Weights of a small transformer language model.
Architecture: RMSNorm before each block, rotary positions, no biases in attention or MLP, tied embeddings.
Each number is 500 + 25 x the weight over its row's rms, rounded and kept within 0 to 999. Layers, rows and columns count from 0. Numbers have three digits each. The size before them is the row's rms in percent of the matrix's.

# gate: layer 6 MLP gate, 1344x512, rms 0.176, rows 1271-1287, columns 256-383
# up: layer 6 MLP up, 1344x512, rms 0.188, rows 1271-1286, columns 256-383
# down: layer 6 MLP down (transposed), 1344x512, rms 0.189, rows 1271-1286, columns 256-383
gate1271 107:528453503520482472452530499534499480535523507503444443445533506504492509450512499465484474462527473502489467547515501486458524481539463479492493446481472498490467521508549516463511479493534509508518510469507500510474514488558493490461463514502491504479517517506430450496504538489510475509525454537489455527484520472550528496480492496508512501503529496500502495521506508468488502516495
up1271 108:495456490537500470449524509501524449543494496465483497459505522547495509478476496503471510483479495469525514535544463470490471480506528506450526467479528513453478542520524504469496515483515509511517534459506497480465503492532502476512437498494483533496537508530467484513509539537514487503496491445471459507504499482542503502470508513559494510506491499525481510516491514462531499561491
down1271 115:481514522499501476456512508535525485528486496531523467508463511490505528494506522497507518511553468522490489476472495477520517463491467487443476507494529503465477509503543479518527496511507517488505508453515521497445534513495485486521483477499483472501507506486474517522469558458511512514494492513481505548496544497486545529533523483487485506523525497515465475505481463448530489496530
gate1272 104:558498497455469480495517504477499514493484534473503492488518513501482504532506509493522507492453516459525472465493512487517505492489490508504514506507437526475484495501506477491491529504441470529487476524462536495498442484528504464476517477480466525423493495492536508515491492492478514509487497536515492486470528558532485518503490513452499496511458488504504512496521544428496526470499
up1272 108:510521499495461502528540486505467502509486535494498432543473481517515494483509506523543501529513483464464496514451495473544514482503487519496487477528453462498494484437479498534475517494470495469494485509498482469494507526516485537469487502524490502416504520507509527502485494485510533490519472517474513525454480510524467506527494497489497451479499477475519481454513539496471519473482
down1272 101:540457520464482520533531446503470512502493511468493491499532505519571466524529522502520551476503492462501491503523514465530454482472478527468505505509488538505486472504499526534495492535498501534508541507469476470473516536507534501494519516505507497486501482543512494503459551501505533498515487573515512496467515453484501490473481534495513485478528479501490517515533526494510487548512
gate1273 106:506529494549488501484505495448496517527463496473542479530538474508497527489526466508474513503506500498468518490503520486500478477474488508489501500519492465476457521479503510466509498444476507516522488493492516475527478479492451468512508531517471498473500488529546514484517492477521533493484509493514519473527483510517499488520491501483470492503530509539473483568517552479461464510543
up1273 104:450499502481482511512549500520507487469499476515515527475493486550550539516454471521511487543474505517508521525423516493541457483512492475461530545469447469481485479511508505462541499519506547502521494486525487497503539456492502502496503473505464512504518526509517513471473529486517518495517468505494513442467492496485519510487545475522477453487525475514523481508505465476490479525510
down1273 097:505511367516488500541513481546512483491480471486494489456528494537525526471513499496485540484495494475484510480485527553486520504460528505512544476487473501501497549475510471512477457484530515504485478469503522516575521484460480491502480499493540521475476494484560491483500462462537510518522461505524497528538442513523491512504499503506548521492487500542514459536511468477464505491510
gate1274 106:514530487501493500503483494470521485516530514513496508502490497525511518505505498494501510496489498492456484491498530518537493503510529485518514478504447484535503517510540524532436473522517552515505465525507505458483462531503530516484540478493484508507484514513479495471501523527496498497448554468463525496522460520473534510495493475503487546498520512477499523500544481490477472481503
up1274 106:514517486460487482493508491464519525481480514497545474514480492524486547467495488524534537479526484511503515513529468488499520501516505542522492533479482505489528482496488501510517496503484523495518458507467494502509510479472497549478494479447533493511529479494498507493503459505464494491506446488490526484493492519563523480464508467517466484495518520477533487433482524489498490497496
down1274 108:490491496486531480535507478469492483489476450496460474468543494492504482472501460520470476513460471510463483475511464460493523533504461497513503475463522513478516496506484471474483503476496510473496486474481489520516503441494480521453510556488470503529473483512532482538500506482511499535449430522527506464522452501497468523443456534464474473457520526500506525489455499490525485480501
gate1275 102:505462508490522518531476485524459510496511522524535488470489468504439468495484512504486456467495476494472500486513494461525491504451484489524501482507459475513473500474494517491547522490481509471511530486467496456468435506480490475480499515538480484490493538498504467516472521492495465512494498494488512486511486500513525508510483492477501516512553510488453527515524492495503523518531
up1275 098:466520488494514474494495495514457502513549506460513493512476486504472515527497509465503507514503498486508520534527468503456480512535539496502517476535486515512483520432513502515488455511505503483525514515494505444527509456482533481531493458523501514468516520504514466502521525519490515500525451471521532506493474535502510494505474473468488495514515484499511522525481467493516538540522
down1275 101:460473517492535481530503483551428491515498500475516498496522504496503526497481514488482510502526470482466526511529494497476467526549510496485491503478500501542478486507501537515520500499536500467552483466424529478509468446505523467459508504494492517509444504523511495459507512515528475508480493475563480477482494522471466516518445467491495509498491487460501502508505503521592517512536
gate1276 097:501529464472520484484512499483517521426550497486522528526492513488501518498520524459512544490535466508457535491491532523481489496529474495505502528529507481515511483498504544503466499507499483503499507494484527522503565509539460516493491473522510530536548472517467479503501499464527463499446497533480500448477517519486497506494515498521502484509493511490511497478451492510527481500480
up1276 094:555530470495479501467540504521519498434543513440468508492523502457500496503512517530532550478480494507456493449471542464506524459492511461484545536539521490513515488485493526522485525444470520518504528518578523533479541496504495526526489524474476488530503500483463486474476530491488487507490469508504494489499504486501502452531484502514494438522491483463513510517474507551546500511459
down1276 092:466464463519493520493522521472520501493480491548490532488463468493477498479506497531501500478517488486513481487509515519438475520508501497492501502471477435532496528504493442485509520541522529488468478532488507474516519513482514491459484550528502527487547521542500465515461520510508491459494495498495528506510511544493480466508478483493549506483438516530486487485497494486503548504494
gate1277 106:522510504509462510505498533509447499541512478522528466503506490498502477485480504519490541481487477469502514492513494486487502497531509499518490498505485519476469494437509527530496493476500554453487459490503465514531495556463487484542545503525503539554526495495518546447479505525507455502481483471508486516513510523479474478470534544490481470524498505482509478444515489517475514515521
up1277 109:503535536486476458500480507539497506513485502498461475488469511500440495504488479458523484472483541533509481479448521479458518509502539507459511464530544479497504508492472485516522500555504460483528474511486487488501502483557480511476484515519494495440518566530493506519499492485503451513483481532494496487452465482480504509536476505498562521524484490529458486530511541500493517495464
down1277 108:493563558471506524520468489524527508504479480484502478498486542459504468523485474518494441489509533505483505492492456497488505524513520474558522505519512464452537510497564494513466489498526512523521516469472500480479543467506469501528481484523556487495553512493482508504469478489456481549498454490467522461525484526468509505514537466528522549457496477479497524471485454524479516507485
gate1278 098:485520509477552506502497509494498482454522465481498525513516514506532490507536518444466545483497515554522492501467519478536494476501492507477502514519493487535492499487485504537473493454489485495525483537462523554536464510486494460465514517484562483499518509498495494501483487475523495500486547549525493428561524490472507469497526513488482535510492486524467517520487486528509492535468
up1278 097:492513518500517482514527478476490471512497532461478541492539493479508495516462515479514523485492448476520499520506519517479497505490509448488529490499489480530480490484500483510501493517519487469514471493421501468475527485494494520522461517489477518469471510527508517497505504523500514455454517520497445455512525479514471535556514475509484465490470496529524506460474536533499485477508
down1278 099:452543603546524498474484491535520499463452497488496502516491483482523509494470471470489494505515539557500542458475540464559449506497453531506486509484517500510497504497467491517511532531494566539480476462507528516509499497487513462526500489544495476494513541508507462529499488492459492524496490521488542488530487513509498504502498532459495491525509462526498549474477492517515459501497
gate1279 100:534489499511474533500463503494491539495459546451515454486502557543473504503470536510485484459497557475513551463485562491513523524468509510492489511504493516549506534500525472442471542527503509530505468471483530480474547468494523497507470465500503511504535476510434484511464548536497489461513492480511519550501517498506516510495510508504497489515519521510500491525494552518475493469503
up1279 097:470438480473522528485496450497482497443507523540496493511474499488504530520514471473533486499531527477526453478530458562548509510501444519511491505507455509482462541527449482493506493508504489494535493542469484503508445480562474485483509469537546494502505514555520498485505483507498523491470530504501507522506519527510505455501503494504486520491499488499498514468467469516484517563493
down1279 106:449513464500540492521496502482530489478567511479503526486481500522513511509502494495494532525527534495517503527522473519463507504506533424470512452470475449500500491511481516549507476472547510497513467533499505490488461511492466527491510464495505511474495527475498489531489503474498522522478538499522517514518501513492496484503501523536523505552493471507470546484503470502451522496545
gate1280 109:475496482434474513489526499480520468497477489485464455527497513498515529498523507456462514470457460501512532477456509524548481487497523493480500540477467448525476503508521473557468532487497492510532525485499479447550506503503494496532503483532497514500513491473525506478495534477494535523495493509521504505515543445498520492472515508496507461506491552468481518496481498513492485490499
up1280 103:493492513516500516490460522486527501549506502543525512468519525521505510495518474502565494533511462510490499490492491463491465500500522545514517507519522455441475511492542524452482522477511478486454529463513510470489518497499512490537479522535503474457463523538504459481489495496450486503545493496491510489508497476494487502513499471485465522491509512446528452528517494495499472526502
down1280 107:497520496482540462513497533513472513552517520508497489508523531489498530481496560458481539512441528464530472495457508504541514480472463526502483493472519530501490523503533541536530510532536511475516505531499505484486494509489486454517535484478512534520512524492491476496506462511436522504496483473526500501507516439500464538509490479503521542480563508491506479476435531477501510509518
gate1281 104:515485504496462480537484519502486484487490510480466520473463516478526488523524496511482505466520494481521501496528484499507516504519518474518494503499483488511490461518487503432530522480467512521546487476522567537482552498502514465506523494523487498476512492497491511496476545494485451437520507526501527530478484532515529538466474542478525536537512497499497534486514496482481528561508
up1281 105:493500493505489500475483481497451471554480488474491493495484479517491498460514481499510459536513542466478523480536504523508497505466487544477517527454498476481521495505502463518502544553535476543512481503490509503527500468496523501514495529490492526494515495473489553503524502505530474445523519458523509512479511505479532505507491550461487491487495521474485529487500465541454502508524
down1281 105:528516508509484508479539506508499483525537504474502502507496490513507519480503476527505562531540493497543530495548472535519512519507513464525477502532511510484507478517510505521516537478511491456549507532487468513488511511496481549500519502509516484461465505500480538462518515491481510472507501507530486445471508504461505522504537498470524473506509460503485481536496503517444509477497
gate1282 104:519501493491483465505499504499550521439509540484509476526443507530522478467498493488488483472515513489499497518465484487503480470484502493486492500488447515494453485475491497500514526505480460479503549525546532484453532503471517524535526511520521502479506478519502508466518501496500466529462514501472486525501497528498532483475509533485464470514492466522444473522486486484483514534520
up1282 103:483480520506470470509533483441474504462443496526505476485523473523517486494479523490477491524542531459497508484504445483503513504482517513499481514506487540470511530479479530484536502505474489487529542542515487491528478475489510480511494490539443471523452497493537481508489476509481502519521520511476508527509482520468536532482505456495554501474530505522467516499490521504533511479552
down1282 108:461538529518515528517474509461502518522507556494516470486555497508487491523487520504429527460473540552499515473528508459502507461507489499501505522504531482517522491479458503479502474504484488522465497535453536510526452457507441480495482503521520493550521491519504542517521481531520486500500495469515543484517499467476492480483519442508509504546509510477425488528479497499534500470493
gate1283 106:499489474505521555529494497526456563513496490494480515488481517499547496490526521514528525504507522479489513481513482490557523497482477480423468485514496431490492513461503511519457520504525522463516490477470536524470501493477490506472521492496499483464487527539467488499504486519515510555496488528453523524462479527510550491476494459465520502482510540512489498523483524502470478513546
up1283 106:513561501514504524515521511521503511481486527523498519494504474507453475518513474505448491504456468507504505493512499563508487506556568486527501497493526480475522494520492503457504470484486485505479485514493458523547518483454502465537508473508455490509530493486493505502491526491458497475496498526479533477469524492466488522489489476509491545502517475496531481507541520482510531521488
down1283 102:527486428496500445517475518457475453468496493507490512487492511520512491456485534531535574498458473522497501490524463533466485548489474475515510479501497527515551524465459528495485493494430492503472479489497516514494462468464488471509493471467511487468504463480541533562480416446498486459460473515527516501514550469531460492478535471513516467514513517504502519491521511491505490503508
gate1284 107:514491493526509548487537492505499483505501539431501476513514491499495503475500501492516476521464509484513518501551507482508465488520555535518499495511539475489501478477500493438462522536488561503525510471544475493462489501554467514482530478488456517521458521422503466470502472521519532476533493488452522494507508499488486496480556536456503544509506446497526543521499524469515513474471
up1284 101:473493515518520499469524465517488488535565524514503512531528549472521503517502534504460494497505530516464471527504459480464494483475496498514516494499491487509521521495490527477535554486526495485466513465488513562517454491519531495488492524501499496534518492522501506458490493520505516511542525502479492503482490531506495555479520513484536515477544495532532522520507522498481520522519
down1284 106:466534477522496517500516515505480481494515527485476492493514488501521484484504525511506490479509529492507526501526519473534494504500492497508483492518554547493465483515500511522523514495466499469514503472486453495507474462467519463488480516552521480560504489478483479468472512502504481501489551505484505530493484506527514492487530494502460488493537487526499491509484525504508552486517
gate1285 098:506514490494505458501487462501505515457506451478478478516452497479495467489477502482511495466491477471469474531490492491514457556526526511491511543496488507493503523495548525466460539511480480512502531480496511474469437493484506450479525518499476496523502488511506503541495511480549462496524514493512517519539486503519511479526549527464509513531535476484504486471503490491482504523509
up1285 107:479499494505488491484474502470517521549503483527494491504492499522498484491516537520492478515487467464501511532501477523451513513498479526500507533525502482506533500504528521479502508484514460513517509506538488520483465483481490511499540527454545495479480477496498496484520474511489483494509454505529512537496473531503483477485508524502525491495516463454489505477505499449490541494501
down1285 103:528452486482472524487512508486497530510482506517515503478532486523493506532515496514507489534488508511513470498468521555497490517493506537509551483493561502523474503457525529534507511504521491522514513474495472468509505526529498513483546516518484504537482552506466519522528471493526541473507520538486476506474486500484492500534509487519495506511533523507496490511521468488486504499537
gate1286 096:499511515538490484487524508498496474488467517514518562471452463566500529474503495526533532511530507541477502466493512464501508560445490509479518503501475498512478483528511546463480481480503502500479479482473489499536478474512488538504470477487460476487467509499529475527483522476514486505482487514534533511499505462511494504484492553486508500580478513505515491462507474485492498492531
up1286 094:510480485486539521507513484516478498538491498547506495497502497497524505506530501510473481484483524549482471473515520507500482508472517531507537504495487491491502505503512540551489504515494489485497463527447478507508500473440487502460490481490501510509531500507525507466502488537513512502506419487549475464486484491463465516498505518549530490517474526512459510519474492495523522509494
down1286 088:508502434517466499474490486518500499506535500486531482462533481519500476488504519495496504485486488515496471473572472553460511543509463475488507515525489494486526491446503535477516481498509468519457483535471496480492478509504499492521488495524490473490501497454514473461536519463476562457527446491520520507526539531481466507526486496491533491469457507555499514500473443466485499507524
gate1287 101:490514501510517520503490544443479539541474513507511485459508502535484496518500429505540514521468537515472502532515472495531527456513479485513492525462518495453508488515463522514473514493523528491507511489528494502483499535507483519495507535499475494494514492496511523470519525500482499495481496477447495520543514504495541496504471493475516507457540490539508496483492525523474493517457